{
  "n_layer": 16,
  "d_model": 96,
  "n_head": 2,
  "n_kv_head": 2,
  "head_dim": 64,
  "d_mlp": 384,
  "vocab_size": 1495,
  "activation": "silu",
  "norm": "rmsnorm",
  "norm_place": "pre",
  "norm_eps": 1e-05,
  "positions": "rope",
  "rope_base": 10000.0,
  "rope_fraction": 1.0,
  "qk_norm": false,
  "attn_scale": 0.125,
  "bias": "none",
  "tie_embeddings": false,
  "parallel_block": false,
  "init": "orth",
  "init_std_qkv": 0.0387,
  "init_std_o": 0.0,
  "init_std_up": 0.0387,
  "init_std_down": 0.0,
  "optimizer": "soap_variant",
  "lr": 0.00443,
  "beta1": 0.95,
  "beta2": 0.95,
  "weight_decay": 0.17,
  "lr_head": 0.00775,
  "grad_clip": 0.5,
  "warmup_steps": 200,
  "schedule": "wsd",
  "decay_fraction": 0.948,
  "decay_shape": "linear",
  "final_lr_fraction": 0.0,
  "batch_tokens": [16384, 32768, 49152],
  "seq_len": 1024,
  "doc_mask": true,
  "train_tokens": 123600000,
  "steps": 4208,
  "dataset": "wikipedia_en"
}
Each number is 50 + 10 x the weight over its row's rms, rounded and kept within 0 to 99. Layers, rows and columns count from 0. The size before them is the row's rms in percent of the matrix's.

# layer 12 MLP up, 384x96, rms 0.0835, rows 39-111, columns 48-95
095:49 49 60 57 37 50 62 45 52 44 62 56 52 41 65 70 43 44 51 45 64 42 51 52 56 51 52 29 55 67 50 43 56 46 48 43 70 45 54 43 41 41 44 78 83 44 34 66
107:44 59 48 58 62 46 36 49 57 48 59 49 39 46 42 50 41 34 65 46 74 47 47 59 43 50 41 57 51 68 61 44 34 46 41 66 52 35 42 44 29 71 26 43 43 54 30 42
085:57 54 56 47 41 53 57 38 54 54 54 59 52 51 51 58 61 52 59 55 81 55 40 50 41 53 55 60 42 47 57 56 39 51 52 40 59 53 38 64 56 55 45 37 42 36 61 46
095:39 54 59 45 53 46 36 69 51 53 65 40 51 29 52 48 43 64 22 60 49 48 66 63 48 40 63 57 58 66 43 49 55 37 54 52 58 52 64 41 45 73 56 51 54 52 39 58
079:48 41 64 43 52 29 48 62 61 59 50 38 53 65 40 50 73 49 40 27 44 58 62 44 46 36 41 66 54 55 45 39 57 47 48 46 60 48 56 45 36 35 48 41 71 50 58 55
077:57 44 40 46 40 54 66 44 54 58 63 39 49 72 45 34 40 58 52 58 52 41 71 50 53 29 46 57 52 63 67 51 42 51 33 51 46 47 70 44 34 48 48 59 44 54 42 38
117:64 43 53 48 25 45 37 35 41 55 49 50 37 58 44 60 45 42 37 61 57 45 52 51 44 53 30 48 46 50 54 40 36 28 25 42 49 47 57 46 41 55 58 51 48 48 50 42
095:49 51 49 50 56 56 43 60 27 43 54 43 58 32 62 63 46 42 58 48 45 42 57 61 65 58 45 30 64 59 51 40 53 45 54 49 60 59 50 51 28 60 63 55 52 57 46 27
130:56 46 37 60 53 50 42 51 51 47 54 56 45 53 44 63 67 26 55 36 73 45 40 55 48 70 46 47 49 53 42 44 52 41 61 52 54 53 38 48 37 50 45 62 55 58 48 65
085:47 43 44 59 54 56 40 49 48 46 42 51 48 49 37 61 52 31 32 54 57 64 57 59 50 67 49 48 59 42 27 58 55 45 44 68 54 49 65 49 52 24 51 51 42 40 32 53
046:62 47 65 57 57 36 49 48 59 57 47 48 48 53 47 66 62 54 31 29 49 60 44 51 62 55 47 53 55 58 63 47 66 41 49 57 55 50 40 64 34 43 52 42 44 42 72 56
092:65 42 74 63 39 55 32 49 52 49 47 80 39 60 42 57 51 53 45 67 48 58 62 42 35 61 48 54 50 65 43 37 47 44 32 64 50 58 42 64 39 64 47 53 43 48 41 54
097:55 34 59 39 43 50 39 60 53 37 40 52 59 51 40 52 68 54 39 38 51 53 66 38 38 41 62 54 55 49 79 53 49 48 35 50 44 42 34 46 38 27 41 52 56 49 61 42
095:42 65 55 51 50 60 39 47 58 62 48 41 55 56 35 49 46 52 47 53 54 59 47 48 39 37 46 66 48 51 48 44 57 43 56 29 52 51 63 51 56 59 63 65 53 36 41 34
086:54 52 45 56 50 54 55 52 49 51 50 57 55 52 27 50 56 49 70 58 45 60 34 31 41 58 46 62 49 54 43 34 44 36 57 39 49 57 62 50 38 58 49 48 42 63 41 63
092:51 46 51 61 73 46 29 60 55 42 40 69 45 41 46 48 48 53 52 61 48 47 51 63 45 53 43 60 32 41 63 58 51 45 56 50 55 56 44 49 57 30 49 41 36 54 59 52
115:49 55 44 64 41 45 47 35 57 43 59 55 57 49 56 47 58 54 52 50 48 29 55 33 38 47 59 41 51 59 59 46 67 48 35 41 33 30 36 38 30 45 58 61 43 65 49 44
090:57 47 37 52 60 68 54 53 45 49 60 35 35 57 39 48 58 48 58 56 59 46 50 72 51 34 60 25 60 52 35 47 56 50 41 42 37 37 54 59 73 62 40 43 51 53 38 64
089:70 42 49 42 54 52 72 23 56 54 45 50 39 41 53 53 46 53 52 51 44 42 37 68 66 53 57 71 64 54 52 58 39 53 50 56 44 54 45 44 53 62 69 45 54 73 57 71
104:57 45 48 65 63 46 57 40 69 64 66 57 58 52 67 73 50 55 42 60 57 53 38 67 34 38 59 48 47 51 54 36 61 36 41 48 45 44 36 72 39 55 60 64 61 65 60 46
100:68 55 46 56 50 52 51 58 50 43 56 48 51 61 48 56 34 53 63 56 42 45 55 49 51 69 47 61 59 57 50 37 54 27 59 52 77 53 52 55 58 63 45 70 43 39 53 51
121:43 42 62 49 55 52 42 66 57 51 58 24 37 52 53 45 48 54 43 37 39 58 35 51 34 34 60 51 49 60 55 63 53 44 36 44 52 51 52 48 38 36 55 50 44 23 61 59
125:35 48 48 45 47 51 48 45 34 48 49 53 33 43 39 54 38 56 45 65 44 51 62 48 44 39 42 43 52 54 52 50 52 47 41 59 55 51 45 60 38 53 57 58 53 48 52 66
086:41 45 65 53 60 52 49 47 66 74 43 44 54 46 39 68 41 55 49 30 48 46 60 56 49 51 48 29 48 45 54 50 61 43 45 41 55 51 39 60 46 71 60 42 42 66 49 61
086:27 46 48 50 69 51 60 45 33 77 39 48 39 53 61 55 70 66 64 51 57 39 50 40 60 64 59 40 32 45 55 53 77 49 45 44 43 52 36 54 58 63 40 41 55 52 35 59
112:69 36 56 45 61 50 60 51 48 37 49 65 36 54 48 64 51 56 62 38 64 63 58 49 43 50 46 62 52 55 47 43 51 56 49 42 33 57 47 31 48 51 47 51 62 72 57 53
123:52 46 60 43 38 56 58 46 62 46 61 38 52 38 58 57 65 37 62 46 47 57 59 22 63 43 47 50 54 59 57 26 66 34 44 45 50 48 67 70 46 39 50 43 46 30 57 36
109:52 50 47 51 48 25 45 48 54 54 48 53 52 48 43 53 27 33 54 48 60 38 61 60 57 42 47 62 48 46 49 45 48 46 47 48 47 71 46 38 67 38 35 47 45 52 63 50
089:56 69 48 44 51 41 78 50 52 48 58 46 59 34 54 59 55 47 63 32 55 57 40 45 55 69 47 51 50 50 52 52 57 40 34 55 28 41 33 48 64 48 48 37 35 43 45 75
085:39 45 61 28 44 30 68 58 56 51 51 50 64 53 44 58 59 45 43 52 58 49 40 60 51 57 67 46 58 46 55 51 53 46 27 61 48 56 66 50 41 70 49 46 59 44 46 46
130:43 45 66 52 50 63 50 61 50 57 61 48 63 36 49 48 63 72 51 56 54 40 39 50 54 38 50 30 62 54 61 59 54 45 34 63 51 46 34 43 61 63 47 67 57 44 60 53
112:59 51 40 71 59 57 40 24 41 48 58 41 54 49 48 59 50 42 45 44 45 40 65 52 37 32 55 49 74 54 50 41 47 38 45 26 49 54 46 47 42 51 53 40 58 44 32 50
126:51 45 47 49 32 63 74 46 39 63 63 69 57 29 31 52 70 71 52 48 55 52 65 51 31 70 52 50 66 41 75 67 53 45 56 62 46 38 40 46 49 48 64 60 51 43 45 41
079:40 55 53 46 35 54 42 40 52 61 57 61 63 41 39 51 53 45 56 60 65 41 63 39 34 56 73 55 45 54 36 49 53 60 57 63 43 36 55 51 58 57 56 48 41 55 60 40
118:46 52 59 43 41 61 33 46 32 71 52 57 41 43 51 77 37 50 47 58 47 52 45 38 57 28 49 57 54 44 65 33 32 42 57 45 45 40 35 50 59 41 64 42 48 45 34 49
075:35 55 62 50 52 36 55 59 57 34 59 71 62 47 54 61 45 65 34 63 38 49 57 46 51 61 54 53 54 55 77 45 50 43 44 34 50 53 42 50 45 62 51 50 58 52 34 66
085:42 45 65 56 55 56 43 39 55 43 52 44 69 52 63 65 66 42 34 35 49 37 54 57 53 48 52 42 60 45 35 58 52 38 44 53 45 54 51 55 61 53 35 62 58 54 46 66
077:65 51 56 64 41 62 54 31 39 69 46 45 43 51 48 71 59 43 46 44 52 55 27 37 62 60 44 51 31 66 55 53 60 50 67 46 46 59 28 55 43 35 51 59 55 52 60 58
087:47 40 37 50 52 47 63 39 31 46 55 59 58 31 48 38 52 65 41 55 39 38 53 51 42 40 49 57 52 37 42 60 52 52 45 61 55 40 58 41 43 46 41 51 48 39 60 44
096:53 40 51 51 33 54 45 72 51 60 56 62 43 58 46 56 60 55 32 52 52 53 56 56 50 54 49 38 31 58 36 47 63 41 42 49 67 43 53 47 43 43 43 62 37 45 55 58
083:52 51 65 56 48 32 46 35 73 51 41 46 43 51 36 42 44 71 56 36 68 61 39 63 65 49 53 56 47 57 47 53 53 45 42 48 34 37 20 54 44 55 41 52 37 65 51 34
106:50 54 61 55 52 37 45 58 56 48 57 55 55 46 44 61 57 47 63 64 61 44 44 50 38 40 59 33 45 67 52 51 53 41 41 33 56 57 27 50 60 46 51 35 35 43 24 46
107:50 38 40 64 57 40 71 53 48 39 48 57 47 39 27 64 61 28 51 43 51 58 47 63 55 41 53 33 45 35 48 63 43 42 46 46 37 46 44 59 56 43 64 40 52 39 44 45
105:52 58 51 58 58 42 46 63 48 42 56 65 42 47 66 47 34 39 53 57 51 40 44 22 54 55 53 49 67 43 56 50 47 41 52 52 49 50 71 51 37 50 52 67 46 38 51 68
118:49 69 50 55 35 48 64 44 37 54 63 43 56 59 64 46 51 63 27 44 45 63 58 40 45 59 41 64 35 46 63 49 51 47 42 42 47 43 53 58 56 44 60 49 56 40 48 51
094:40 59 39 61 42 51 37 44 48 47 50 52 43 48 53 60 65 48 46 55 35 34 42 61 48 53 52 61 48 54 64 44 67 49 51 37 69 52 40 37 67 70 45 37 39 55 53 64
102:57 39 50 53 51 53 53 58 43 49 43 54 66 33 57 43 40 29 41 65 62 50 58 45 44 44 42 49 36 68 54 37 51 44 42 62 45 49 54 51 53 53 32 61 44 42 53 47
090:49 37 33 49 56 68 52 56 51 54 37 31 38 27 32 45 43 60 36 55 41 66 33 65 56 29 46 42 63 59 51 28 55 58 37 28 41 42 43 37 58 44 43 47 54 49 37 62
085:58 44 59 51 39 55 61 63 63 66 43 57 33 58 67 40 48 42 34 44 78 64 51 41 40 50 57 49 58 61 34 55 61 46 51 65 52 45 51 53 53 45 50 44 45 39 42 57
098:43 50 16 47 44 59 27 44 54 52 57 39 58 16 47 56 49 58 50 53 53 49 42 63 50 42 54 58 48 55 46 45 31 53 61 33 56 50 69 41 63 43 54 65 52 51 45 42
115:55 56 54 61 41 50 41 51 50 66 50 56 46 37 41 56 50 46 33 68 55 48 39 44 55 49 60 76 59 64 63 50 55 52 53 49 37 43 51 39 50 54 41 33 35 40 41 49
025:43 39 48 57 44 46 42 46 48 51 69 58 51 42 41 61 48 54 46 42 56 50 62 51 46 38 56 44 73 55 78 44 64 52 55 29 44 42 39 30 43 61 55 49 43 67 41 59
099:42 54 48 27 59 31 41 43 51 57 57 51 55 53 43 56 43 50 58 41 46 70 52 50 59 55 60 59 53 55 25 40 45 52 42 50 33 48 59 54 38 58 66 49 66 44 49 64
099:62 47 37 40 41 46 60 57 46 41 37 57 52 47 55 55 51 51 71 41 52 38 61 31 37 58 63 53 53 49 63 59 51 43 34 61 59 39 54 38 50 43 39 46 58 48 43 67
094:37 43 57 41 42 48 40 38 44 37 46 46 53 46 44 51 60 63 36 75 66 53 45 26 58 64 74 50 38 53 81 57 68 36 48 42 51 49 34 47 44 51 56 40 50 55 29 53
122:74 43 61 53 61 46 41 40 75 63 52 45 38 36 40 56 51 35 46 48 58 41 37 39 33 55 58 55 37 46 54 44 47 43 63 34 35 52 56 56 42 44 52 45 58 59 42 36
102:61 37 47 47 40 56 59 60 58 64 72 84 60 54 53 43 60 56 38 58 38 59 48 46 44 27 43 40 44 43 64 58 58 43 59 46 44 44 35 70 54 70 51 58 55 59 50 59
099:62 55 51 57 46 61 56 50 47 50 54 44 50 51 47 41 59 54 49 61 50 47 42 51 38 53 40 44 66 56 53 53 55 38 49 65 51 43 48 49 67 53 47 60 38 35 34 25
112:68 51 46 44 48 42 62 46 41 39 54 51 54 59 37 52 45 40 44 32 58 35 65 70 60 39 59 74 43 40 56 63 60 45 40 27 39 46 34 57 57 57 57 45 44 47 48 34
110:75 47 52 54 39 52 49 18 50 48 63 59 49 57 42 45 30 61 54 46 60 35 41 36 43 61 56 49 69 46 46 40 55 38 39 47 47 38 49 45 44 48 57 36 54 59 39 49
102:30 44 51 46 44 63 38 34 51 48 51 64 52 47 41 54 44 49 49 51 57 34 43 44 53 53 38 49 48 57 63 30 69 54 60 41 52 53 54 55 46 58 54 44 62 48 43 46
106:22 49 39 56 40 61 55 49 34 42 49 37 48 41 51 52 47 42 41 52 55 42 61 57 40 63 44 54 65 53 51 57 56 49 56 46 63 59 58 53 58 50 40 56 39 42 49 60
075:57 56 64 44 51 44 53 56 37 43 65 56 63 47 63 50 27 41 53 61 46 41 72 41 66 48 61 39 64 48 53 37 49 43 32 47 56 45 44 50 41 26 54 52 49 56 40 51
047:51 58 49 62 64 47 66 42 55 48 61 49 36 58 52 52 50 44 54 43 46 51 38 35 77 59 39 49 54 48 64 46 69 38 45 29 50 41 51 43 45 58 42 37 54 51 48 50
102:64 40 52 33 57 73 55 40 48 58 57 42 46 46 55 55 43 42 38 63 54 26 50 48 40 67 48 72 60 62 57 51 66 44 37 46 34 41 51 68 57 43 48 55 46 48 60 44
090:54 57 49 57 58 37 61 33 43 59 50 39 45 63 37 41 44 50 53 53 59 64 55 45 52 40 58 44 47 53 40 38 37 46 35 42 31 50 62 64 46 66 73 47 73 53 38 61
112:70 38 55 50 60 55 56 43 45 54 53 48 49 33 42 41 51 47 45 54 62 40 60 47 49 33 36 59 41 65 53 49 42 33 42 58 45 45 56 61 72 59 71 59 62 41 46 44
075:49 37 40 49 58 55 34 45 49 46 52 43 69 39 56 51 61 60 38 50 44 50 49 57 66 47 48 58 60 49 45 47 57 46 64 32 37 45 49 29 52 57 42 56 45 63 33 57
112:46 33 54 50 50 52 42 53 64 38 54 65 46 46 55 42 57 47 62 44 63 58 45 62 45 60 65 40 50 48 38 46 54 42 54 39 44 50 44 59 50 55 38 46 52 42 39 69
098:43 59 41 51 78 50 43 64 56 35 73 56 30 62 58 51 57 43 60 42 60 35 47 59 44 66 49 58 63 44 48 65 38 41 62 33 44 67 44 41 43 38 50 43 65 54 33 43
126:28 62 48 50 69 37 57 44 22 56 56 43 46 47 58 61 46 60 63 65 44 48 53 61 57 55 59 44 56 46 55 52 45 42 46 49 45 57 43 52 63 55 48 47 53 54 58 65
098:49 48 40 35 39 42 44 53 60 66 49 53 44 47 50 43 43 44 49 53 53 41 40 61 47 51 45 67 29 55 47 63 64 35 37 47 44 31 48 42 36 58 60 41 37 66 60 42
098:69 49 63 59 47 63 37 36 60 53 60 58 51 62 56 54 58 58 35 50 42 48 54 62 55 69 61 56 52 49 46 44 57 48 46 46 49 41 70 59 68 50 52 66 37 51 44 74
# layer 12 MLP down (transposed), 384x96, rms 0.0798, rows 39-110, columns 48-95
099:49 56 58 53 49 52 48 47 54 60 56 57 76 49 49 35 58 56 60 40 39 47 71 45 67 48 52 52 44 70 43 47 47 40 55 51 36 62 39 35 51 54 41 54 47 75 51 42
109:64 30 60 45 55 40 38 65 41 66 53 66 46 28 36 47 40 56 49 59 54 35 54 44 39 65 35 64 43 52 45 35 49 36 66 44 55 49 61 57 66 41 65 49 54 53 55 47
090:52 50 37 37 60 38 59 62 32 34 36 57 37 59 50 57 55 52 48 38 39 42 53 62 61 56 35 26 64 49 41 46 57 47 45 50 59 63 58 42 30 43 57 55 62 52 33 38
081:40 63 63 26 48 41 47 34 65 59 65 47 67 45 49 59 44 55 50 63 42 32 59 61 54 48 47 47 68 54 35 55 47 48 57 40 43 51 48 49 55 35 40 45 61 79 59 55
080:50 62 71 48 62 41 37 27 48 55 35 51 48 47 40 49 36 46 46 60 37 44 44 81 39 39 36 60 59 40 40 71 45 47 24 37 49 54 53 51 59 47 38 52 40 52 57 48
088:53 55 55 35 50 68 56 55 26 41 23 37 45 63 49 33 50 47 52 42 50 52 43 60 55 39 53 50 45 45 44 49 49 47 47 44 63 54 41 47 41 58 52 59 66 44 29 39
120:48 52 43 55 34 46 60 77 43 69 64 60 49 35 38 42 50 71 56 53 46 54 52 49 49 47 52 45 56 63 66 56 47 56 50 27 55 45 38 78 55 47 59 47 56 42 56 53
112:58 44 54 45 50 60 64 44 52 63 59 54 65 53 50 47 44 57 47 34 52 35 32 45 30 35 61 51 31 46 39 57 65 62 28 67 44 49 55 29 57 41 47 46 48 31 53 64
149:66 54 41 53 57 53 50 61 50 51 77 57 43 66 44 55 50 59 49 52 64 56 51 37 45 52 56 65 62 58 37 51 50 54 53 48 50 52 30 56 55 56 57 70 61 50 69 45
097:49 59 55 40 59 61 57 59 39 42 23 38 55 40 47 36 44 44 36 45 47 53 52 53 48 55 41 46 49 36 46 38 45 54 52 50 40 68 44 37 48 60 65 58 59 49 28 47
040:47 53 55 43 27 40 40 43 57 46 44 63 59 58 61 37 53 31 51 58 60 47 58 63 55 56 51 71 47 38 55 60 32 43 53 52 37 62 51 53 48 53 58 55 58 59 45 62
100:32 66 43 49 64 48 48 43 56 61 61 43 45 52 52 55 34 36 55 39 47 67 57 58 41 57 65 73 44 63 47 66 64 49 54 50 31 54 52 28 52 31 55 22 46 37 47 50
082:40 71 65 44 52 43 44 40 55 57 43 54 58 42 43 44 35 55 51 63 49 49 54 55 66 49 46 57 73 56 47 47 38 53 59 48 48 54 40 62 47 49 34 53 58 72 57 56
096:64 31 48 41 33 60 40 52 49 45 53 63 35 49 53 32 61 45 41 76 39 51 40 58 40 71 48 36 47 54 33 32 43 60 52 57 55 46 56 59 48 60 58 59 51 37 56 53
078:54 71 74 51 59 41 49 28 69 42 50 63 48 44 49 33 46 59 43 38 53 53 47 54 60 58 45 66 58 44 50 42 33 48 50 35 39 49 41 41 40 55 34 56 46 53 43 43
102:52 52 52 50 52 48 47 71 38 43 44 40 61 64 54 46 72 54 60 35 49 57 34 59 61 38 40 47 42 30 51 40 50 71 54 56 58 66 50 36 44 57 57 59 48 38 47 42
119:44 54 55 55 43 33 42 46 50 29 46 39 25 41 61 49 58 47 47 43 63 58 56 36 55 36 49 52 44 55 61 44 46 57 62 56 57 61 63 54 56 67 46 54 42 50 45 58
094:47 45 47 43 37 54 57 24 45 44 53 33 59 45 40 51 55 33 77 39 49 52 53 73 60 65 57 63 60 61 43 34 47 60 39 53 52 54 28 34 46 53 60 51 52 53 49 59
095:53 36 39 45 54 63 51 63 45 35 41 42 37 55 62 63 50 46 43 52 50 44 52 56 52 43 38 47 33 43 54 58 55 50 28 55 48 56 42 49 54 62 55 59 46 41 33 54
104:59 56 45 59 65 59 70 44 37 44 47 38 64 43 39 67 66 49 44 61 45 50 57 42 45 32 39 43 57 46 52 52 62 57 28 40 16 44 52 56 64 51 49 41 42 64 54 48
102:63 51 41 55 36 46 52 54 46 49 52 62 40 44 40 50 48 41 37 44 47 57 29 60 77 32 76 60 36 33 51 47 56 46 55 65 59 69 49 46 47 36 50 43 45 59 42 46
086:49 43 56 64 49 48 53 52 47 36 71 46 59 57 48 71 42 59 59 51 54 39 61 53 35 53 50 35 66 50 49 50 52 41 46 39 62 54 33 45 60 34 49 30 52 55 56 60
103:44 40 41 45 47 67 38 60 60 46 37 29 48 50 54 40 64 41 58 66 45 66 70 41 43 57 38 57 62 39 57 55 53 59 57 56 53 69 52 54 52 55 75 67 71 47 43 38
087:44 45 69 35 50 39 56 36 38 56 47 45 59 62 53 29 42 40 57 47 69 39 29 49 47 39 61 54 48 50 58 57 37 68 40 33 63 48 51 49 44 44 37 49 47 38 63 45
079:64 75 61 38 59 48 52 35 59 52 50 46 57 58 49 28 51 66 53 57 37 52 55 65 56 45 69 48 61 46 48 65 48 49 55 43 51 53 47 41 44 43 33 43 48 61 55 46
119:54 45 46 54 48 39 43 53 58 54 43 57 45 47 51 60 42 41 41 47 55 60 46 63 55 46 59 68 48 63 53 56 51 57 52 50 41 37 47 45 52 31 55 56 47 34 63 35
119:56 50 48 51 42 51 60 48 41 46 49 54 36 47 44 59 53 37 49 41 53 41 36 60 44 48 60 47 47 61 47 45 39 40 48 64 39 33 42 50 46 54 44 44 29 62 46 51
106:65 40 56 40 48 56 57 44 34 39 56 44 48 42 69 64 57 62 42 53 27 72 46 43 70 48 56 42 37 52 55 38 36 54 49 54 40 34 49 57 44 55 39 52 53 66 72 45
098:51 52 49 59 43 59 37 56 51 51 59 41 58 41 60 46 62 58 58 56 63 41 44 52 55 66 52 38 41 56 50 51 62 63 54 62 60 46 32 58 32 69 51 44 67 78 55 48
088:67 49 60 39 58 52 48 53 43 39 33 60 38 48 59 32 59 68 50 50 34 65 45 60 41 36 48 38 33 32 42 57 53 45 55 64 58 69 50 51 48 62 50 62 51 42 51 45
133:59 34 58 52 46 61 46 57 37 49 63 59 40 50 39 42 45 55 33 51 28 51 31 50 55 53 51 65 37 57 44 37 50 45 68 38 40 36 50 61 57 44 51 50 46 53 47 56
105:54 44 38 43 49 57 67 55 57 44 52 39 69 67 57 48 48 52 65 56 45 50 49 56 47 48 51 51 50 54 60 57 50 48 54 34 63 48 30 60 48 49 30 28 56 45 55 53
131:48 45 68 49 62 46 42 61 44 47 55 37 55 70 59 56 57 63 45 66 49 51 44 67 59 41 48 47 38 54 45 45 50 43 60 26 58 40 72 47 39 55 45 39 28 47 67 53
082:33 51 47 53 64 49 50 46 37 49 59 59 44 56 31 58 35 45 53 43 36 54 47 62 49 43 39 29 53 54 43 55 44 38 29 36 47 55 56 54 46 40 58 47 55 57 53 41
121:46 54 38 69 30 52 58 44 54 49 51 49 56 65 57 39 45 69 44 42 46 53 60 39 47 32 44 55 62 58 51 52 70 53 48 44 63 49 70 32 40 51 47 70 59 51 47 47
076:54 65 66 26 54 46 44 39 51 61 37 50 55 54 54 32 12 43 52 54 53 48 33 66 45 58 59 44 47 43 35 68 41 43 49 43 59 51 57 49 51 59 55 56 55 44 58 40
102:39 50 67 46 50 55 62 50 47 59 31 49 52 51 60 45 43 43 53 62 34 43 57 57 60 35 51 34 54 50 44 44 42 56 52 30 35 61 53 68 51 36 56 49 44 60 51 42
066:49 60 75 35 54 34 40 38 58 56 50 55 52 43 55 31 40 68 57 56 51 51 51 72 54 44 45 47 57 40 45 66 49 44 44 31 47 51 45 54 43 40 52 44 66 60 51 50
085:67 54 56 50 53 49 50 44 38 51 16 45 47 49 51 36 48 46 55 40 42 49 49 62 53 61 52 36 40 40 49 54 51 40 45 58 61 63 58 49 52 67 62 60 56 34 47 46
094:46 51 30 68 55 46 46 40 29 42 24 40 36 46 58 45 47 71 46 41 44 50 57 52 29 45 45 43 45 39 56 52 38 45 41 48 46 48 50 40 60 52 70 47 62 45 37 63
102:30 46 40 48 51 74 61 67 54 52 68 45 51 51 46 69 80 68 47 47 47 46 57 26 38 45 42 32 40 50 52 44 59 45 56 57 55 46 55 53 56 52 61 51 36 48 36 50
103:44 46 51 56 35 65 77 49 42 32 48 51 52 64 44 43 64 52 54 73 64 49 47 43 50 39 50 49 48 41 49 49 45 56 37 41 56 66 35 54 45 50 38 46 52 30 38 34
110:69 65 47 54 50 53 66 59 57 40 63 58 43 33 48 57 52 53 43 35 64 58 40 58 47 43 54 68 20 37 44 66 60 49 50 38 64 45 61 31 47 42 57 40 55 44 58 42
100:44 50 44 54 46 37 51 48 70 55 37 52 53 56 52 59 45 57 50 53 44 68 65 55 64 44 40 57 53 46 49 48 50 44 47 44 50 47 57 71 60 43 28 46 55 68 66 55
112:65 34 52 65 49 33 52 66 44 56 50 66 51 41 49 56 48 61 44 64 42 67 61 57 44 49 69 43 49 30 43 54 41 52 61 67 57 57 41 62 66 53 32 75 61 55 23 39
097:47 46 59 37 61 43 52 40 47 52 38 74 43 40 56 43 44 62 46 54 58 35 43 57 48 47 36 61 40 44 51 54 32 51 52 43 37 47 47 55 61 60 49 51 49 55 46 51
108:55 42 49 53 54 40 56 47 60 71 48 58 43 27 49 33 52 55 57 56 53 40 62 47 50 50 46 46 51 28 39 46 31 55 58 51 35 35 31 56 63 60 81 40 46 56 41 66
078:55 51 62 35 59 53 51 36 71 65 36 58 50 47 53 23 35 49 67 42 58 54 47 51 42 58 42 51 58 44 55 56 53 63 55 38 52 50 53 57 39 26 49 45 51 62 57 51
085:42 82 75 43 59 35 52 22 50 63 34 44 55 55 47 33 37 45 58 52 48 47 40 59 52 51 56 54 51 52 43 55 38 50 51 27 49 48 48 44 33 44 42 53 45 70 56 52
089:42 73 63 36 64 47 48 31 55 66 54 49 61 46 50 26 35 54 43 64 42 47 47 56 52 50 59 52 61 42 51 60 34 53 57 35 46 47 40 45 47 53 37 47 61 70 47 58
100:47 39 44 51 32 47 52 48 47 44 58 49 43 55 55 50 64 64 58 54 49 46 62 60 41 46 51 54 54 42 60 36 72 44 52 34 49 43 41 76 48 64 32 27 38 48 65 59
025:49 77 51 47 47 68 38 41 55 44 44 51 45 50 68 27 42 45 48 74 50 59 58 66 54 46 44 44 49 35 52 70 28 66 51 55 45 67 55 50 52 47 42 57 53 42 39 40
100:58 43 35 35 39 59 48 64 23 39 41 56 36 54 55 56 59 49 53 40 41 52 46 39 61 35 36 42 45 41 40 51 47 57 41 45 67 67 45 54 61 56 45 56 53 25 32 56
100:47 62 53 44 59 60 58 54 79 43 63 49 69 42 40 30 52 53 56 57 54 48 32 48 43 52 38 69 41 52 47 59 63 62 51 47 39 39 37 47 53 41 60 56 50 56 63 48
077:56 79 72 46 52 43 38 30 70 62 42 55 52 37 49 30 44 47 50 43 52 50 52 62 47 62 47 49 68 45 47 56 43 56 51 43 56 57 47 48 38 38 38 54 60 61 63 50
116:51 44 40 36 51 60 66 50 47 54 51 45 82 47 64 54 55 39 49 56 53 24 53 35 51 58 49 43 37 57 32 44 42 55 53 66 58 56 56 31 47 55 58 52 49 50 44 61
103:56 53 46 53 53 64 43 46 50 31 58 43 40 40 33 26 60 48 47 51 63 41 50 55 27 51 65 47 61 22 55 46 39 59 45 54 64 59 60 38 56 47 44 52 44 47 44 60
102:40 63 51 49 60 45 51 52 41 30 55 69 37 39 46 69 59 37 41 60 50 55 39 60 39 38 51 42 47 45 64 54 33 58 54 34 42 46 52 66 56 48 50 51 56 53 49 62
109:33 47 50 53 67 44 58 42 38 58 53 59 53 56 43 44 42 38 66 55 55 35 53 39 42 43 65 65 60 53 54 26 49 51 56 63 40 36 45 49 65 31 49 52 34 61 65 63
111:57 48 36 69 40 49 44 44 47 39 61 50 38 50 58 54 39 55 27 55 52 43 59 52 34 52 33 41 49 42 36 68 47 55 54 67 65 58 61 56 54 57 59 44 55 50 57 80
100:67 43 57 56 62 42 35 52 51 66 68 49 41 55 60 60 44 25 60 28 54 51 47 34 46 64 55 60 42 44 57 57 44 43 62 57 35 54 50 46 52 38 51 41 58 56 49 30
093:61 40 49 41 56 52 51 54 37 50 46 46 51 40 47 55 64 46 43 42 37 46 56 46 29 42 35 30 57 32 68 58 58 50 56 54 64 49 81 75 50 43 57 44 59 48 36 28
093:44 61 49 33 66 43 54 26 35 56 38 55 43 51 60 39 48 43 52 50 45 38 41 47 54 79 50 58 64 65 56 44 32 49 57 52 62 47 65 37 56 34 53 38 48 51 55 47
038:53 63 46 59 50 60 53 41 68 50 41 48 41 45 55 44 68 62 43 80 66 46 62 43 47 46 58 36 57 54 41 43 45 63 47 52 57 62 33 44 48 52 51 56 77 59 52 47
104:37 48 43 48 30 52 49 57 43 36 50 25 43 51 50 34 46 55 53 33 58 45 54 46 62 48 53 31 57 62 49 55 34 35 44 58 57 35 65 59 56 57 59 46 56 53 52 38
091:63 50 49 29 49 57 52 51 49 39 42 62 22 66 46 62 67 66 44 59 31 65 53 54 65 67 42 40 55 30 48 46 46 46 48 66 60 64 44 38 48 58 47 60 48 52 41 47
101:39 51 48 55 47 61 39 76 47 55 47 65 59 55 57 51 44 54 57 58 46 29 59 50 38 63 51 55 54 65 45 45 39 77 51 56 62 54 37 39 51 67 53 38 35 37 67 50
072:30 64 46 52 44 59 49 26 49 45 38 44 59 41 50 30 54 62 38 49 42 56 49 67 63 50 46 42 53 47 41 57 46 45 58 61 40 40 39 58 33 45 41 53 53 47 39 52
109:62 51 40 58 35 60 42 57 58 55 35 56 24 48 55 52 50 44 51 65 33 51 62 50 58 50 40 58 64 57 44 31 53 46 55 60 53 47 38 42 42 50 65 44 52 38 32 45
106:70 45 51 45 35 43 41 44 56 53 42 49 68 37 35 44 59 63 43 57 52 58 54 41 52 54 53 54 24 24 47 32 73 49 49 68 68 70 56 52 45 45 45 35 58 42 49 32
136:45 43 69 57 40 38 62 52 46 50 58 51 48 54 44 47 59 40 46 54 42 38 42 42 52 43 49 47 58 65 36 51 37 50 32 54 52 46 40 53 44 46 48 41 36 63 51 37
095:36 49 44 58 51 52 53 47 44 46 45 68 41 57 38 52 51 41 39 36 62 53 30 56 37 35 35 52 64 42 63 59 43 40 67 62 26 33 51 40 39 56 42 48 70 62 37 63